Weights of a small GPT-style language model, trained from scratch on English Wikipedia.
Architecture: RMSNorm before each block, no biases in attention or MLP, untied embeddings, normalized queries and keys.
Each number is 128 + 32 x the weight over its row's rms, rounded and kept within 0 to 255. Layers, rows and columns count from 0. Numbers have three digits each. The size before them is the row's rms in percent of the matrix's.

# o: layer 2 attention output (transposed), 128x160, rms 0.129, rows 51-63,115-127, columns 0-79
# v: layer 2 attention value, 64x160, rms 0.122, rows 52-63, columns 0-79
# gate: layer 2 MLP gate, 192x160, rms 0.147, rows 0-41, columns 0-79
# up: layer 2 MLP up, 192x160, rms 0.141, rows 0-41, columns 0-79
# down: layer 2 MLP down (transposed), 192x160, rms 0.142, rows 0-40, columns 0-79
o51 100:128140147121062140158129140134120110076123183119118029132146177124112128106132167082158153136144174094081132132079095060166138066176128098118173135160087110102168113093110094104152134061146162121116084109123143080130113182139150135146106114
o115 097:128074134137111126147089151169100150124117199093042131124125183102174084190121076129184152101114149156146126024092145143159092119085111168161138085100130104097106108134127102112134121154178102111131160153077148102153078129120133122153109151
v52 107:116127217152189122123151189075109136122126135128135157110154168124120107175110108110156143074174107156150113135170095078145142129111107147216175123139090130150164158101118144089128145163146117162162108149119087094163140122086181121103192115
o52 107:099123121107126097152099094135111157121113112126123148088151218133099112104197149189088131162090081145122127158181124185149107160144123153213121198139127137117092116170170146136094101162096129109165135142128122168123154141111129097102127172
o116 099:153163076094160115088180093167130140093120111194210113176113116130144154067139151144059116094072174103173124138137131139129084210166136103101068129107148136132077150137152116168112129130109110119217099124076160138113153122140103170158111073
v53 103:129128163151118098107087060177180121162146152133120172165144139057097119066134077132097133156082088121145155137093102047145157142106163122104119110153123138135063182095172101143145139177071124165166144097123109115091068176129130090137145164
o53 094:115121102112118064145104131102139138171128112126172171086142140099140139073118081147130137104125108133201136123182188147087189199119120192195118120129138141082052092207175085090118146165130119141084157092119146129101114104114085093086164112
o117 103:180101153186132131199144138105062090139102098151064156117096152176142144161130161127111080145165128126142076173126152138145106085124135118152160118139128185153150072116112156143146077109159199152086093140116080099162134130123183098138175129
v54 099:095099174135139124149056155186095185139115127081115132150154116107078163149089140161121132102142133089116177138166095134143127147085109162048123147092142113142141165052127098100173195116124117135157191151122086168053103099129188126131120123
o54 093:132094132181136047190089075167081112154148159112192126095144132143113088102147106106133188170114141154137092126200146175057117153111118132143114159142130120105103099168190125119077089126117085175083132080107155122104159151093139171142160078
o118 104:155110153130159113140161112124081049145110134167103138126104152152161088129106136136127149128125156128147120193107164145120066144118139153155107076158161126164106106184111146172139040144164129124164070109070147103158175123159140133143118129
v55 095:145094101136126153123152113137110106148141116120170092155057120113133195107153072102116117128170153096206100148088160125076153106114110167145112095149106123148073111155114130151135132147124169121144056107114186142149125151160147149123228151
o55 094:119116132131160040170089170106120173167177131131154100122146108148148108110109201149170113096174099150152170127145215103107113122147055097131062093089154179175112181157097156095140155128109114095187137105136107139077128084115093101129168089
o119 104:117142168133110091170130068117106144169082099104106044127103127161103076141139151074161123157093057131108081111142149105182183132151157143152129133079120134119138125092124150056129163095127125148061159099136099127094092121176196086131151151
v56 107:100171123125151168117124189181136093127102104131141159132145177127129180096123085122097117131185089131118118119081142125175156115197126109078095149119122064104084135090190126115101100165138114101151102144128134130108128102115081101145138148
o56 100:108087091114106080093104119105140106145136223113192071155091094096110152101101174116173083110139119145147127064151156081111153106167110145097107059109148119092136150112130156073163126113130107106105186061109153121107199124110127101107093068
o120 106:103129170154108071108095098116131130159117095104132145152079158156131091166094122122192133123121097116067142169118160098124153086135170182103145103111103172120195083172115090127120108120162159181065167136114119142156155158136138149144155105
v57 108:109109131108105122091163090127095152097145115135138140147093208113119155142122170145084073155165111133078122134179161120087095138108110105088139144114117086119076135134095105113086126118136111109085151140181140121153087161163129138173058090
o57 114:098156148120171076095081181118156155148164118157101070085105106135143209142116142108200086104148172118168000165157175109104140162190112063077219144115125139111135154093114111131131152135176089142135156102188163134166125138137116118181107099
o121 097:109146067091114124067109147125127134092155195098205159097143121159132134094173094131149135115119194137210129101137075153162159139179126075107099086140129160074125143157111063133166142098152127202164129170133147174114158105092116169111185112
v58 123:159084146167135072084161098057153109135126146134143156089123062098133073159150158131173160166087137151105156122164095153112156131129173073118167129116130170174164106159160143119127119072114131162132138098118090176091132137111129135122105111
o58 115:137154169058120191093198135143139133123086057143110203106129141160137115120184085137121205099115122159072143138101104133208155124090158158115152156135134114133130092166116114161159150149054130141131103192142119142166112151134148105132097208
o122 107:121104032110172150125146148141127134097133153162149224147172120154130155130152117189088096077147142125166115047102161133125073153097086133112103086134134110145149154127127100154111136173112078087192123195070138072142130106100078172100101145
v59 106:126079134117145130116138096120094092092126126117149113140077116104125186090126185116085108131132215117172145131177135125114093158142106158115122106181118152101099145144099059093134111130176173129127107094126158125104140156095126098149112107
o59 096:171140172138193124143124141110144137149099120167147164164110109188152125123096210107144132079147097139123048136094189100081110127130122093062117120090098185129186149111145117122145109177133128154125126100094112080144141094139111127129103124
o123 113:155083092129123090161126130098102126200107121128036138112145144155082098126140143114168092155132101080089118044157164105149155126132078115153110093118128106107118086125087172144102122121129120118131137210131099037103120072154160160158134142
v60 109:148114100125168065086138121153089143112143127147106121075103108159171128125095120116136116101122175067174094132114135131151099117095119095097129127128205112168125044158154168146182120059127143149091119097165137168162102147157187104106141116
o60 093:154115170131086157148148140176098163113152190106179144148101058185156125158171152132115147138115147150121185146108152159122143190101132128135101112125122119099083119143129107137110109059102095107104125167098140145166205127075177135104177061
o124 109:080112120140117114102116107153123206169124107120076061116128101123106141184104087188125097178068123141091170032143105113085105192133184147151063121110101124131161166121121141080127159168112097137126151092097151085100142091140128116125156105
v61 101:149106088146141078096104131094105117149167126150146118149070073081101117137129056099088164116128118145150152132166143073103170129181165131125167140142072141119142135152141173163101151194118093118165156119136117146094136195069087081139166120
o61 107:119154163076148103099158136115162155163142066135121217127129183145147159141113203156170165060148119125175153105140157128160173162117141180103158096117122170126105102189101138164205159176074106169153103151150136139148147095127147081107133159
o125 098:164126153118112138119131151125170127130121148097041103115091106121112114173156171131164139114168095122120101000097146140139118126109143137145130128121115119143084151131121136113157119131147151109092168125131127084174181127182132090109043122
v62 106:135156105132113113152098121133113168139186125130155101151085132123124177135163164110087096151133106143165111137139123204107184104080162130039084127146127131125118073069135080119175131115091106100136186189137167153073063116133104098120100154
o62 106:140111123164136083108127160119157126165183159131171184167116062175145096160095158082176122108183144111168109116094116114085188151103143127055070055100157138123134127132104106142164159167132098161095152097082144090100142086114106148114159058
o126 101:153121121142099120144120146095105086105124116090140150088087137176090131132121149119194159119123087124162031192076167110140117083123168210186155133114128090176120127154136096098134091142158156163121143096113061155144148110160151105140125158
v63 096:133131066164089173099149064141090122164133123158121090189117158132123132145128088139094091160133119104139105144170115132115103136085139123097136111147114143072100135153123119110111169077096144080117106062103195155122126161146126176164175174
o63 088:148153132093197133102122143148151117200121112139066173070119096135127148105114101141192133111150152164159063000169186117129136132139145073099125134067149177152100142150093132124146119155123126125136170116187142124144163108163096108148110134
o127 108:110130203135097094155102123098101118173107131082099078103099141148124107173151137066163119163127114118133099052149109136169206092149153113141136154104120139105127088128093151089146125100111146164038151095202135135114117149149170062124137140
gate0 099:139159132120132125145159117128161094166119148128137084128140107148147151070169122141130163118129166130172136154131149133093141177094162127131120145156130147163115140148154106208135174092125148102182097091105156103163098112116113136137113123
up0 107:065159172203074142127163160154109146108147181125134128154136156156192136087161094165155104143122111074132150121113144135106133134068110168154037099153162124112112165086126075076075109136143131118160138207168152108153073100176097144164112154
down0 103:070144126130118116121130132098120138158090177110110176192141106139163135126085084151169079186108176082093185171153079124141132130098133152102075110125124127184117174137042131124122125147149163073109091128144150088138114126102104097132106181
gate1 103:133194105050114070068118200172148132091180166113170070102098151172180132121183122074164148124123069130123115131125121100143200121124120145161147125075138095034104155091117146081125193126118119127121153155133116157098144106112142117145130135
up1 099:108149144128138110065156173144114174120128221178148162127121125171125167092147112094145145131148175197139126121157135036137126097130090132128143109111104113078045116080140129119136161130099147122147168153109117136098158042137174163093140146
down1 099:109153103139115093163110140157167124155113103165172036158131114154121149023137129062091123093110160148083104022102139106157098103094142162197106104088155144094131127115147147140093117154129129114134149143080168103120103145149115116158134248
gate2 095:157137166148128108162114153099143132091116100142143139095166124148120135100075071123144111115123080089152157137137147133159130167130163102138093159177112148144083140076113136135098100121227076100097108116130125097115064129143121114136099109
up2 097:154123190139148099131124157109098167157077079154103192120147149131082096102103060111116106135118065117148128066086132118138185106119112158140085123158059148157141114111142081129124085113162132097087111103145091132164084100153084108096122118
down2 101:117135122131116152082118097129145107139135138112079145120169125068140117090161137143071161153136139129124101168112112152129133072136128172071093129057104132103150071131152103111113165143095198123124147088107192162100138161168166125083085146
gate3 097:109188165060139123054168209185185082148153183085171154138175141143146149093158121160176201131155168137192174156122168123180159142158172112141171130095097160116160130167120141144128182104151122119145113102125146115075093106102134116163145122
up3 108:117164193098129111096188155190193093170150176069127148125193096108193121120153128159128152120150159143188205137094188135163146111155170159153160111094114155148136132173124170165129173082134144119137077092134169095111093101070164115153134178
down3 105:136102184107144100146119135131108111198123152096050156132127156143189124131168107143126184151153222101168134000131136093129134142112100142148156076076123127118123106146170141086110133113122138094143114101097130116126077134095119101200115131
gate4 107:114131117110118090179167111113078136119093086125161141125154134187148150110063173120173149118180124105171129126072096205141082171087155120095083118161123125071156130122155084145102111077153127110089106092178137159172112091182114131161159101
up4 110:091100158180154065119159140109154103129189152105123157073145145111085158098081116140073125129127114140088145138198142106100060121121219123101142120176166121113103095128172099164152103153093176113150041168063074115128153145092138145106068137
down4 105:170136058110120180122102125095088126135087154098140208133095082079116114147090144100131114170117188152154138236113137131137140133176103199120073142151107101071134125114145059094104108113095088122129165074071151079146094126133089112152128178
gate5 099:147145183105158085100085138113139113078169091107163113161119149178144126125146131107111102105119130133135102181173148096123081229145102093150124171120142138164120172136104136094114072072113129169146143082129073103149059097129149131110128092
up5 085:112092088205098201151119146156094116142087143159131141120113124094115175173135145150164143168155142087101167120072125123152160121113127166145146087083088119122143135107168149150109192158173112096116110180147123060140134127116113099106155129
down5 096:071133134147089134161121141134139179070123109125147175165100118156125114135092129147151094113137090149065136228141131142141134145141191143097099126127129165114145117132146130129114121169191155132152137129139124142143171090096146162105131105
gate6 102:133116130095148135048126115148084148100118093144188131114130164173128135126110164074120152095145138132146122128151155136160122127129111130145124120111103073131123117082130107152107125126150174177110174126147090175097135063166208103136171123
up6 101:168177118036149133137178114161135108135133150104104133168168104141159106117149098112112131103119134156168124153119098138140086149087128123145128142158075114156092199145118152121129153085112161099096047114123176123191134148094152163142093188
down6 100:153118094110140143106156074160068137079142123134176203111151163170163167151158119177114131071111078096161163201148128083158127183150119110159109081134113120098082133131133186102147144158180082155120189177065108183094100125130137172181165094
gate7 146:159090180110111129114122141082143132062146140098165202121120172122097142194152143125164176129112101159083114088156100155085148163125146115097151111109160128184147096105158111123146115110125074137122173178183104091103135065150111118081139030
up7 103:177135164068118154135133168127140143049146164069225144125126150146094126161117136098175212140115096144087140168180119165106132187112149083082112194149177145151118115124144167149171118145143083161120150182160112131098144114179131107101147057
down7 117:103128083186132118098124090147113136229150102174062083130131132092151139126126111113104078149124152122146128076095162107178147091131127164213173129118117131105123162117130129115079171114116177101130120070093147133156119144092117192160131160
gate8 098:116142049148109108101124155125170189104116138130179117104178133136150118083152146136116115132081095083155121134115134174147198144096116164131101101137165133084191155164047104171132136079119108159173134167113108166124098143176095118128184115
up8 097:091161064108092126112127132175134160111090105156158129132188123121056118053166094148155142126102120130164179136145135199123142141186159164171107132159102177134129155170132112130122116140125137168169105175142153151144148071111089138148156188
down8 094:150163139172123089166109110154105164116127125159121154103129183163134114055065165126107093065131179116120056057102138101145169165087152117105123184068083168111181151119131139134094150122122126151160174122120098169174129169104104173124133126
gate9 101:089034085104114172089126143111119052104136057100143093172162174184096163125122134167135215101118117152113130147182150129082105148132102089123117157168138129106101164166133073174135143103139144112101162136157112167130141128104155134106147125
up9 102:123122146132121113140077105109184157122093120133118134163058144106116082147099137114132091113100176145147097124150077116137134125131149116142152155046146138162086060103158170156073126108051175165176121095112080095068127126137102089113120097
down9 101:170122126125169116076111124114125140129108166173211104131143094097155119151161148129129059166115101132143167157088101105135174142087073142111134114100140136102104143109115169161154127151127120137179152095097090157119150171176118078152074033
gate10 085:136152106085131166104077172104192074122141140106118131132112178089099089090169128153109184148116133162104128148075040066118128103155132126093109134143162114136159075129157158141104190165100109162163113139110125080028124106106173119112119147
up10 085:135139090122224051159148115093157103181138146133121095132112056109162116134115136123157115148153078145161085142126144129090170103107167053114108074123145176197118096131122105134153181185117094185141159093105147126052191108122122080113169128
down10 084:124062150145175124142111146080131173124167147117157143101116131111107127125128170127149119107125186172193134027052145107128136151144121113166156104097101163104090131161157111133126123133077104134054178125097164084092145095127120091154136142
gate11 101:117117130120117164173136179164147113044099143068169157171086138139095123118105142130131142130099146091145151176115135080171118093082102126170111114095138131090113120131000176136039109089135188160129203155141128107156102130088143134135162112
up11 109:102130119124131155136138076138133090157113147133063083088091108114209105123203184085147108096183151146078119109118147147090168135156107106112161128077059163168120125133175098136195211122139104117135124147129172111100162173116150124106119117
down11 107:094110164079119196115137083174109070176130141130115059125117086104102145097107156153168133146164125154050067213135136148149178089168165147107123141152139109129158146087140130080125166149128093126117127125134187129132098183154145121105141157
gate12 100:141102124126131133149134116128134051107110142067183120161096099160126160087142148103156151107069157141100157154140138106079168127107142085068115091092152201069131145174148115164204154151082162109119159149067122136051122119130123116137151096
up12 103:127140071120121144137104137138127174134152114148069112136122173111180083146201156134131085111104059157133064169104117077172169160101072160125136139174087063152170123151127087067084147127119122115086124206161181118149115161138167119154130167
down12 102:157121135092101162173130121173171086123124126115168123124119146134131124063158147087124168139086107061154176224154151117110096195137162080105134153147130220115148162160123152124125163143102211088096168177120154137062110155110166130137140146
gate13 097:176132114111126121073109122143135128139128099149143140122099104144110125100124135101077130136116137107117119143134121185222113161088143069111135130152136143114200040101148155081093130107160149159133153110126086140107174114120076108118116126
up13 093:182158150169051114191170105090172152139115138109136087160140089120079119162146079124140135124151145126152172136088128080164182104049117088152157103145142129163140116130150102177109150150088186152088183122130104149164161119211157117106158167
down13 095:153172110163109170156095171123108116127124168151131236089096136193093127138101164107111202117140149114107162065156172146106167121139135098094114176161165073113164089124167080170090139149142100141135142112088167133108040129174081100038141121
gate14 134:084094193078117130105143124108149074071114150046149164151116131174058175126125132133134190168083117120091146104144133128082133157118163104112125105076159137135147129159156117132099133132130130131126174172168122105146109115152089129119144067
up14 103:142136141059143152084137157109150083047149167062211158144153126152125170118126109075129192107115167111113162153179132148095111187131136090102143144140183199100115164132137123165160110162144155111193138153133120120106125096163099173123194073
down14 102:152146073208164150150144107154141170203160121192086147102138156088165108114143109150114109120144145137159105036114141143164126069146137150138128138139060043142144129106124102155126136120150076111097073105122148118103099148119147131132115159
gate15 104:133195114123107137125067120153156115085157180142149120113114140127125151112098127087123135193102075102104191153072132105147154190114175090095165103130122158058154144143141143077102168162123130157163166140064153093164104131139068113081168117
up15 112:137139164151099137104164163156144113153163124101120150129142147147097131114087073130147117125136132049047162145094165152104159121157212113185096138039151151153094198207152146154135174116099188167108124110172127141139126119120114124107091185
down15 104:159142129113103147067121098194158115141148156134152104146113117140130174034179114149131092141121117142110175092106155110117157145109104119111185079140103154132054083066135103142116146124108141145050169051049102109118108093168069094102133142
gate16 106:133135133103091129102111118117121081117160153111182132133116159220170127108137097145127157077126138164126117191114125124136118137104168123100139114144159143088050113164109078173099116091086061134121121107118194208125096136141121132131133144
up16 116:148110142137106077104099088099118144147139148118137145137116158164130085140126104155135122060082138122134077146137096143099130146077135163090172078118158121100089075134145067142051117080058119140114123104099191188120089145133146151109116111
down16 112:180098150168148131107133068100096176164111132145111255120110150095117106162126133152129157099138115115123050148155062132106121210122104150102189097126129130153104106110126131154123134147110150127120165141133136146139165147158141149113142067
gate17 094:110107108137095142114177140164095087147161141111152093112143142180152180115110131126201137121102134081105171130158224169144118139132125122109080171153147119156115149111137131145191192107171090091120117139153119139101114128162143104133127182
up17 084:145177116106151105140069140145179104095124111109135137114079156129066108169121143161125133137168060169144098167101085121122111158114200093137176156133115150061143115138071125097100094170123137182141146145111155155154132105083132135167108073
down17 089:122178129097162111146092179160164082058161133108244152088117169119086132152145177166112128130172111144121147249118181115118103136087168129096113176139094106033138141092114192099113150099132122178124119137125138119122075135138161122162106098
gate18 111:137126175137134167140114141139126118143216113146145119183108108163070091092095146094108141095109113139153155218112166110109087200062133137165174184153099146132119142082140125130150125211134205121088182110150152133103150100092180148097098114
up18 112:130152140131127163117119115066107093156124146136123155128147094159108112170097134124129106144058170138061127148162171149125116132140081055124141087099163124114122062152126151170090156180098143161131128128084125149090133119149162155111082127
down18 107:132162157120157113143137119099130100164169159159188238184106149155153116171059163120135112109128134121114149119143119121160082126151152109085148139081133171156077100136077145087159183179111142177126136129104097130085174165179092106112162166
gate19 094:103130143107100117143101125128137148051118094102155124151162077117128159115112171123143130152125178117130084119173133146130097173186108105115124132164148109143151127096064139126098046085186094108098119140130126140154102143117128194143112094
up19 095:065168135135092174120096124156124121116111072077090149103115151116098192144092116142175110153115124154103058115145131097087145090097076126117149134101134115164193142090085096176106093181070143201110156098139108139133068143113107099149080110
down19 093:116144132143188138126205142133081134162119132144115156159121121129176124131124100067134095157151116123138139130079087124096116196155145104098078174098098116141077121194144122087133134056157152103143132126091074121119080047115099145137187210
gate20 103:115129059107060145121128116146157094122097099095149119124094164122092133125169063144068163180100180168124162115177093182145173138175173114088133152120082128102109108175097088135151157137148133081090102172138098223116166173129112118131115115
up20 098:149087097083125118139107103140126137132157147135148118125100132175200170055125122129079160091139158045207153153106129141124128180117066106102055119104092125098065130143139144165179168065121168127078136195181112124133139209130105127085138116
down20 097:102149078160175135147096162073088091118167112111058103118112125126102120146065124175156018097098121106171135013088128170119110160083121168125093172085082097078165128130135141086103092201121149113111139132150155145104140110093123166120114120
gate21 108:116154142161171120107139186132140100128133180125160125186068124159098154139165099121111190113139116153149133165142077136114095106118112143137009133163162210114110146081122075097129164127121157101161175186187145160183086102160119108147129136
up21 109:095085132131115162120152179105078127121101149124145071136118081133079198122093108147137120115149112120118131114103162120145156102124117139125137139122147160080158086147148141073140119169114211186120181105126054178136138124096135106073185132
down21 108:148134103165150154148209142126052134093092162132114123121150126170190159132101178146116072103133054152148070114133127101104114100205160106117128208127164140096118105175138119158142109112166140149120126120097097091116096116085098099146169140
gate22 096:075100159148082135120167074106180116089134152106176132159167146155138185095104162157119136165170128095135149147165140171188096176155095128121124119110159141172109190095144102190176119141160087160118123144131164089144114133145112112150133145
up22 089:125153101120193051140134152100108129182135097172090126104110082132105128093127152086146117078104131157150128098109185078043100117165122083140149167174103136111116117140135169127122117138157137116159138102109129147094157115062129179151155122
down22 092:108100158129096116112145119076138139125097131131112119104125159121158115101170123134110083136114146093106122255131118121143150179095121133118117172100161139189136128129136116136116112123142133115154097158135118143153107137099122145126082169
gate23 106:099096113087087101067162132103166064138102155139162148165141119231146170156127160094203150103092108126134136159177149166172120129162102091074133161144177130171138158138136093111159121142156108179189126117136097115102122153135147086129157077
up23 115:086114134148113120123111158127113158116103141103105148101086104084082177117060171125147150176143088069103113115129127137164171085158114094122115103073160156087124037091157169118090167147117104184122170152086056128067139126110121110083138099
down23 109:153158118184148152166129180078168155108118085121127162150125114125063130131124090128162051146148123125128189114133126164127132101107154107116139095158146155111097207103140157172144100115139135149120130132155135112142180085148147152099131133
gate24 097:104133145064164062121124118194110149094128170121148108072127108120176133084136106137209086172143148068162135165157167168104094179190134081094115169084117151084156134124087134087185103075149095131138099136063125123125110093073078125196101102
up24 096:090110124186132163151083160177151155144154166124129143073085146055118115116196104221123077160113174108151150140127113125136127137147051113068072138110132110080097116146141118103116148077135149086148139216113151101128115170093109122171167107
down24 096:111153083118110125190132141145153159084145079122099139178154076126047140112171070139161037125133076152122133014155109140142114123110100103161088133131133139188147129167156095159133081120129163153134104169108151133116170165130144150152186128
gate25 096:138216129098177175115159131156164134139149154084118127113130087093068118174145138187116101160095198094132193130167108124145104129131170091063131166158093184145170169115097099140141171193087158168108110119120175114131062135105149105163102145
up25 095:095122109158145106113138108113236136129134114142113111171133154129142159142118112123161127093138063152126053125156110097076107134144134089173191094109124126131100103062096123185105110155099110094135081065157105115171097098138067090158148108
down25 092:097117172159125103182112105152181136128156082151090155139110158061158094142129144083174141119116116194157115206107150116116068128127076198234175123144137115103163115174110134149116138088139098142132109150132100173149058136147111143121158092
gate26 101:123112066109104146127119154087165137060129106117130165126155164109148089144146098165152122121128158120098154163125135144163134172120209139139172143116139167117193133146114126167155123183090115229079162159144136118097164169151084106141124120
up26 110:111157099141138161154099142097159093079110071129105140080145150118191152115112152212141116158129098100079112132110121144118139113117142068087188063125095151099163134153118106201136165140122096189090124063128155142080160167063093122133095103
down26 106:141114139148139105124139133188144153069142142184126030132187139154117135094173157141095155147106150125125120019070143095176115143189066100114113103143090040083136176144156168104093134085135156148173072111118136135163104122142135062126139127
gate27 087:170148158128103116124139196157178087130203114107155153128117176120083157105124072106135162166121076093130107153062193144116106161158161109105171123113134113103124133189143165123122096171118133113100122111144160156095087158093188079166080134
up27 083:171155132156131101167167145166164115173170119114119149120120156109087136096141091125115122165134099087168078127033156145135115119135178150132150064095115112135102100184155138161119104113079137107101096119137153129143116158075160098138062166
down27 094:128141116148110091154114147089130125205134165142088208132127172088142107147073127100099096137139184125115109003085167121139164096159113172172138082108120129134128080138123186141125091072105144155135120126135113112104169091112102156147129147
gate28 103:139152154094100135107113144119095125123102168154164092111194086153133130097118105103110163126172161174105131130207108128103186113119104158092080157134152140194091107114143147134193123133132137194176148112128116208132123086163146131122182175
up28 100:105104123125149166147119119174111102125095107094098103131107082101144135160174090124180174172127155134144083109142111114167151114106156094110121150132083166174165118143169123117139118142088181128141146101163147155100181193136081060096119151
down28 099:152161164124081150096137108118106173104145113109135149142124138193162119128134157179150080159163111096162096072144159128147146182124193231076142144092153153152091093158162103127113121125128122093108171157091123118126120091161126125137180161
gate29 095:092124090130114143058130150152129145119158135132132099135096103128128097105159143144120210115101033115063161170117197043094118151059132122122116156125121168100144180167084154146122152163128158122108146155171123145134141171149171088146127160
up29 099:123159162144129116165147133136113120068083150141100160139128101107124152124085157219105120069134079136143155139111045143166142118114118155092170140194082088071157142091120055126148152153161123184129128088149126102163123108078111139114133095
down29 101:147123155151127068062083133154130097130142124165159091114180154127186120151162121152112126130120157162124094228092097112154154090177097123162129088138112082151106131151128112127179127126129096154125119137121111067137151086138106142129133056
gate30 100:146106139120163144136100130190173086148111161159191075095122119142103076077140091115154162174106145085130160159173148085120133138136144118121097188118095191111130108146097126140171157111125187129165162110108156156089112089175175122179154161
up30 099:111139150132162055118057107121142175123069113158118104048101104102169087081164137139119145149112146113145130126188180102104153116141148138125131162095151125174092115130085138127142143097108127159145193100172201176133090096110152118200153134
down30 102:154162104131132091105098066109118152137129133110081170138148140100092167087168106107088075137091155154144094087118119088113231091120111187142117142105087156125140114096101128111109140111092123129111117106122144082096180149148125073166123125
gate31 106:124111108118155162140113143174129099173104128119158066202126114078069108028145150185091134133092067165179196156153170147107100147140121108122116161172103136079159135097133150114157101150114159133066130077125125127136143147138118109100096121
up31 118:162091147158091116138139118148167135151110123125141086182118156064074106070157121179098144095117097172143172138121121128139151110113112137118106133175087162111160103071166118147194076125130142106136112079107138101124102213112119078154113115
down31 111:125110107108116106116128145139110161113105215144094056171113154087126131133151119121084163129097072151162140000102173163109135141123133163186121098148078154134179122129179169142141109150099122097128141120072129132081101145122135122122075112
gate32 112:174099143079144114152146092173146134109151111077161083100135139130113160094131166104115164096124135199136091132184175114170129189145094110143160139096110151133128138148160179178180101114105153091170129126135104149174108150086169075085093091
up32 106:155151171111163107188088090147162124149145119102120126132110131113084158075099163134105131102072148170160107128159143111126089157142087147151146093092139131153059151117173151180162089128055150070209115147147130142176116103090135098070083100
down32 106:164116170114114121133157089148081125099140128136092023134128124089119115126170151117124161056090126166163102000118148117116122128131119160147165122123087139156136146082205123131164136125094144142121150107129124147142114107125142101133150065
gate33 104:157084134067161099126157130150139108120130141143174121139110117213181113119125098111110186076136107124205131164150147097166112186150179099115096156132136158104146114127164142102081122034159099096092133126172174115150104153133145096118138144
up33 109:096118085152155117191070121107115118123083095064132152133110185093083122141100089164118084185180143160092163132074114091078065094121122128194139141153145102181111097121100137134105119196075113148104123157088122085100163118150099222125045153
down33 106:110100129156133133145090132132087132161091112135150094128114105109103104127110127108096113190166223105097202244082095136113152098097171176073127117115144116147112135161089103117109117124102097117128127103090142078122127105141067096134051184
gate34 101:178113146192130122103117095185147118068148072082202136110174122151129138182120141115131183126179152166181193119157169098103074118122090134098122108117130097113059152083149208149128116039169150073154122151152127139153105107129151164151191119
up34 099:127135139181128138107117107123161126120139132148191136147146132097055162084102160111167149130186122177178131140217164147084114131155123121084131083098095144103070158087171187158143087124147174118147093122107156159164191125105133076136166123
down34 097:162091157079121105171114127145152163142147148107132206093151157091131167144144122101110141138062119116126154000146102127126175151132114152108171090127174150098116102112132148140088098105123125159111199181115097128155103107117178150124113081
gate35 101:151114095128148144157109122121091101118111133140110112138161165179207089155183151110176173103145116133163093145175114051114148100101118109107075177143147127129151134099133159147174132098129098091205130135120070084062098102167148108111169135
up35 102:153156111125101126113080148135103125108115136123106113165083172050145149136109121128084153141167145122088117132155111207143178122147120086140144143086138089148069119099095140149166089123149123135131157100126126110121160140067126065111124092
down35 106:150139113153139150143138080107117239200126125135114169129177163144126094172110102167129209104162158091144162191126175151093125131131154141079158135123129125059156116153169156178093152149160104119134123096125185148099111094145123141131155103
gate36 092:115141134108117105083184114159134065128135165115182086111100127153150148153121156122165144077175103160141179173121060159112100164160140137100136152139138110050092099088149113154136166187189149155097150108098122116153101076132098127142103128
up36 083:133167081095104105088174038132134097155130145116153103151189093101126163165140156133100120075147166141150175143105060129080092146138143151161170123162105115102114120082164053187120142180154184125079123094107150077138159092110086161149096117
down36 096:093118079130123144109158070158047127165123178140122164167166134115083123148139110110107146149140147114114112007153087149082099131110095165174182153102148128121132118089153093122089148108109147068144193108115123115155106112114118208140150060
gate37 092:165117180119137068116135114124129101115137110105168136149152140141082112131055129097156127118101108117091131179103119128147108208121110104118152148147140101085109218140169081108127115189180112146113176111126100093140092166162137147148119083
up37 086:089165074137099153121133157114105128104163156111138110080082142161154135153189109137152139135157121193161111117154153140135146083146133143116080169128111144153156052127035186177142130075082130136144115178163129238105141097106134084158111164
down37 092:181135176137152111109104152108138078086173113083175100081113119165128161165115175144134094166132116160145124222107131123180140132083090136146134234152126081152134144115110111157112096116097148146157111155137091153098105125135124078133145087
gate38 093:102046127138164139123087122170176126136144120140158093153087068158079113050123089168158134094063109066131192147102158164091106151165140101076097158096133139097159120129119133069092129153100174175111154032109146116091175161112151073145119100
up38 095:059096126127121154193122114151157136116104102106149118149191125139135125137128096149129126118170108103164116134101147122103141134107098146137110098098078112080143156117102094170060082096118130115118124116200138159091105124108154113170186131
down38 093:141127092142173137175088124157131118141070108109097163157088132135115095112091137104105198132138080146132153177082105121120139150142125146191084149111099114160160124080137056143156130135075149114173098118158095137145063127094122119107181103
gate39 095:160116101102158154097106178146145115113144124091162071141158123101107143129183130136207156161112152115107117155172176124175151143158100132130166143159120171165154180168060142148166160120132147142105134119162116172090159173141215131211138113
up39 093:133173153165133120150130086119105091106120130129156132108057174194118131162089115123115125089164099113133154142111105173103106155132191097140103148093200106097100113074213137118097105131143097117182124121119122100168120096143050104065142105
down39 101:128144115082229062097115107141133091072135100123160076049111101144151107158157153155135148109146148140140187255120151135160142207101127110120150123161126157129162172119110130148141155143136104139160098128137102109145124167153136163137127042
gate40 107:086195144132141194081139141146051114083121194115168095128176089185143157136105099096183136055109111117120135133156136110147127124138128064139061176130136155136121136097134145112144150130086134177109171113148122194171138091170104167107096155
up40 111:093201114126116185058120107123065121121125164120168082127191098163162150170111112086188105073147125135138132138169134133129110145147144072136099161101124171109077163107121149130150173144079134154142144120126142182179114075167081146084115150
down40 103:100104095111111167110101109116072122101090124141123161129141135123105147086120074085106107122107098142115115000105138089130140065109142068133109098096130117099106129114132117137121119135102189109148142130111146151157089099114075153115129194
gate41 099:171113162130177201050096174196128123113106108109146188154104118201123111192141110146116106086111110163141096129128068146121181163132090154089118190091123080143142123085072136083097120091140140116115115130147128091160086165128105090094128101
up41 097:106122134178099227162143117137140087128179133112100137139099136134140086166150136201128144141116122118115164129124103066094125130096147142153118158169147065153114085138116115114104121159090080144187138157164103092123131223137126109094115128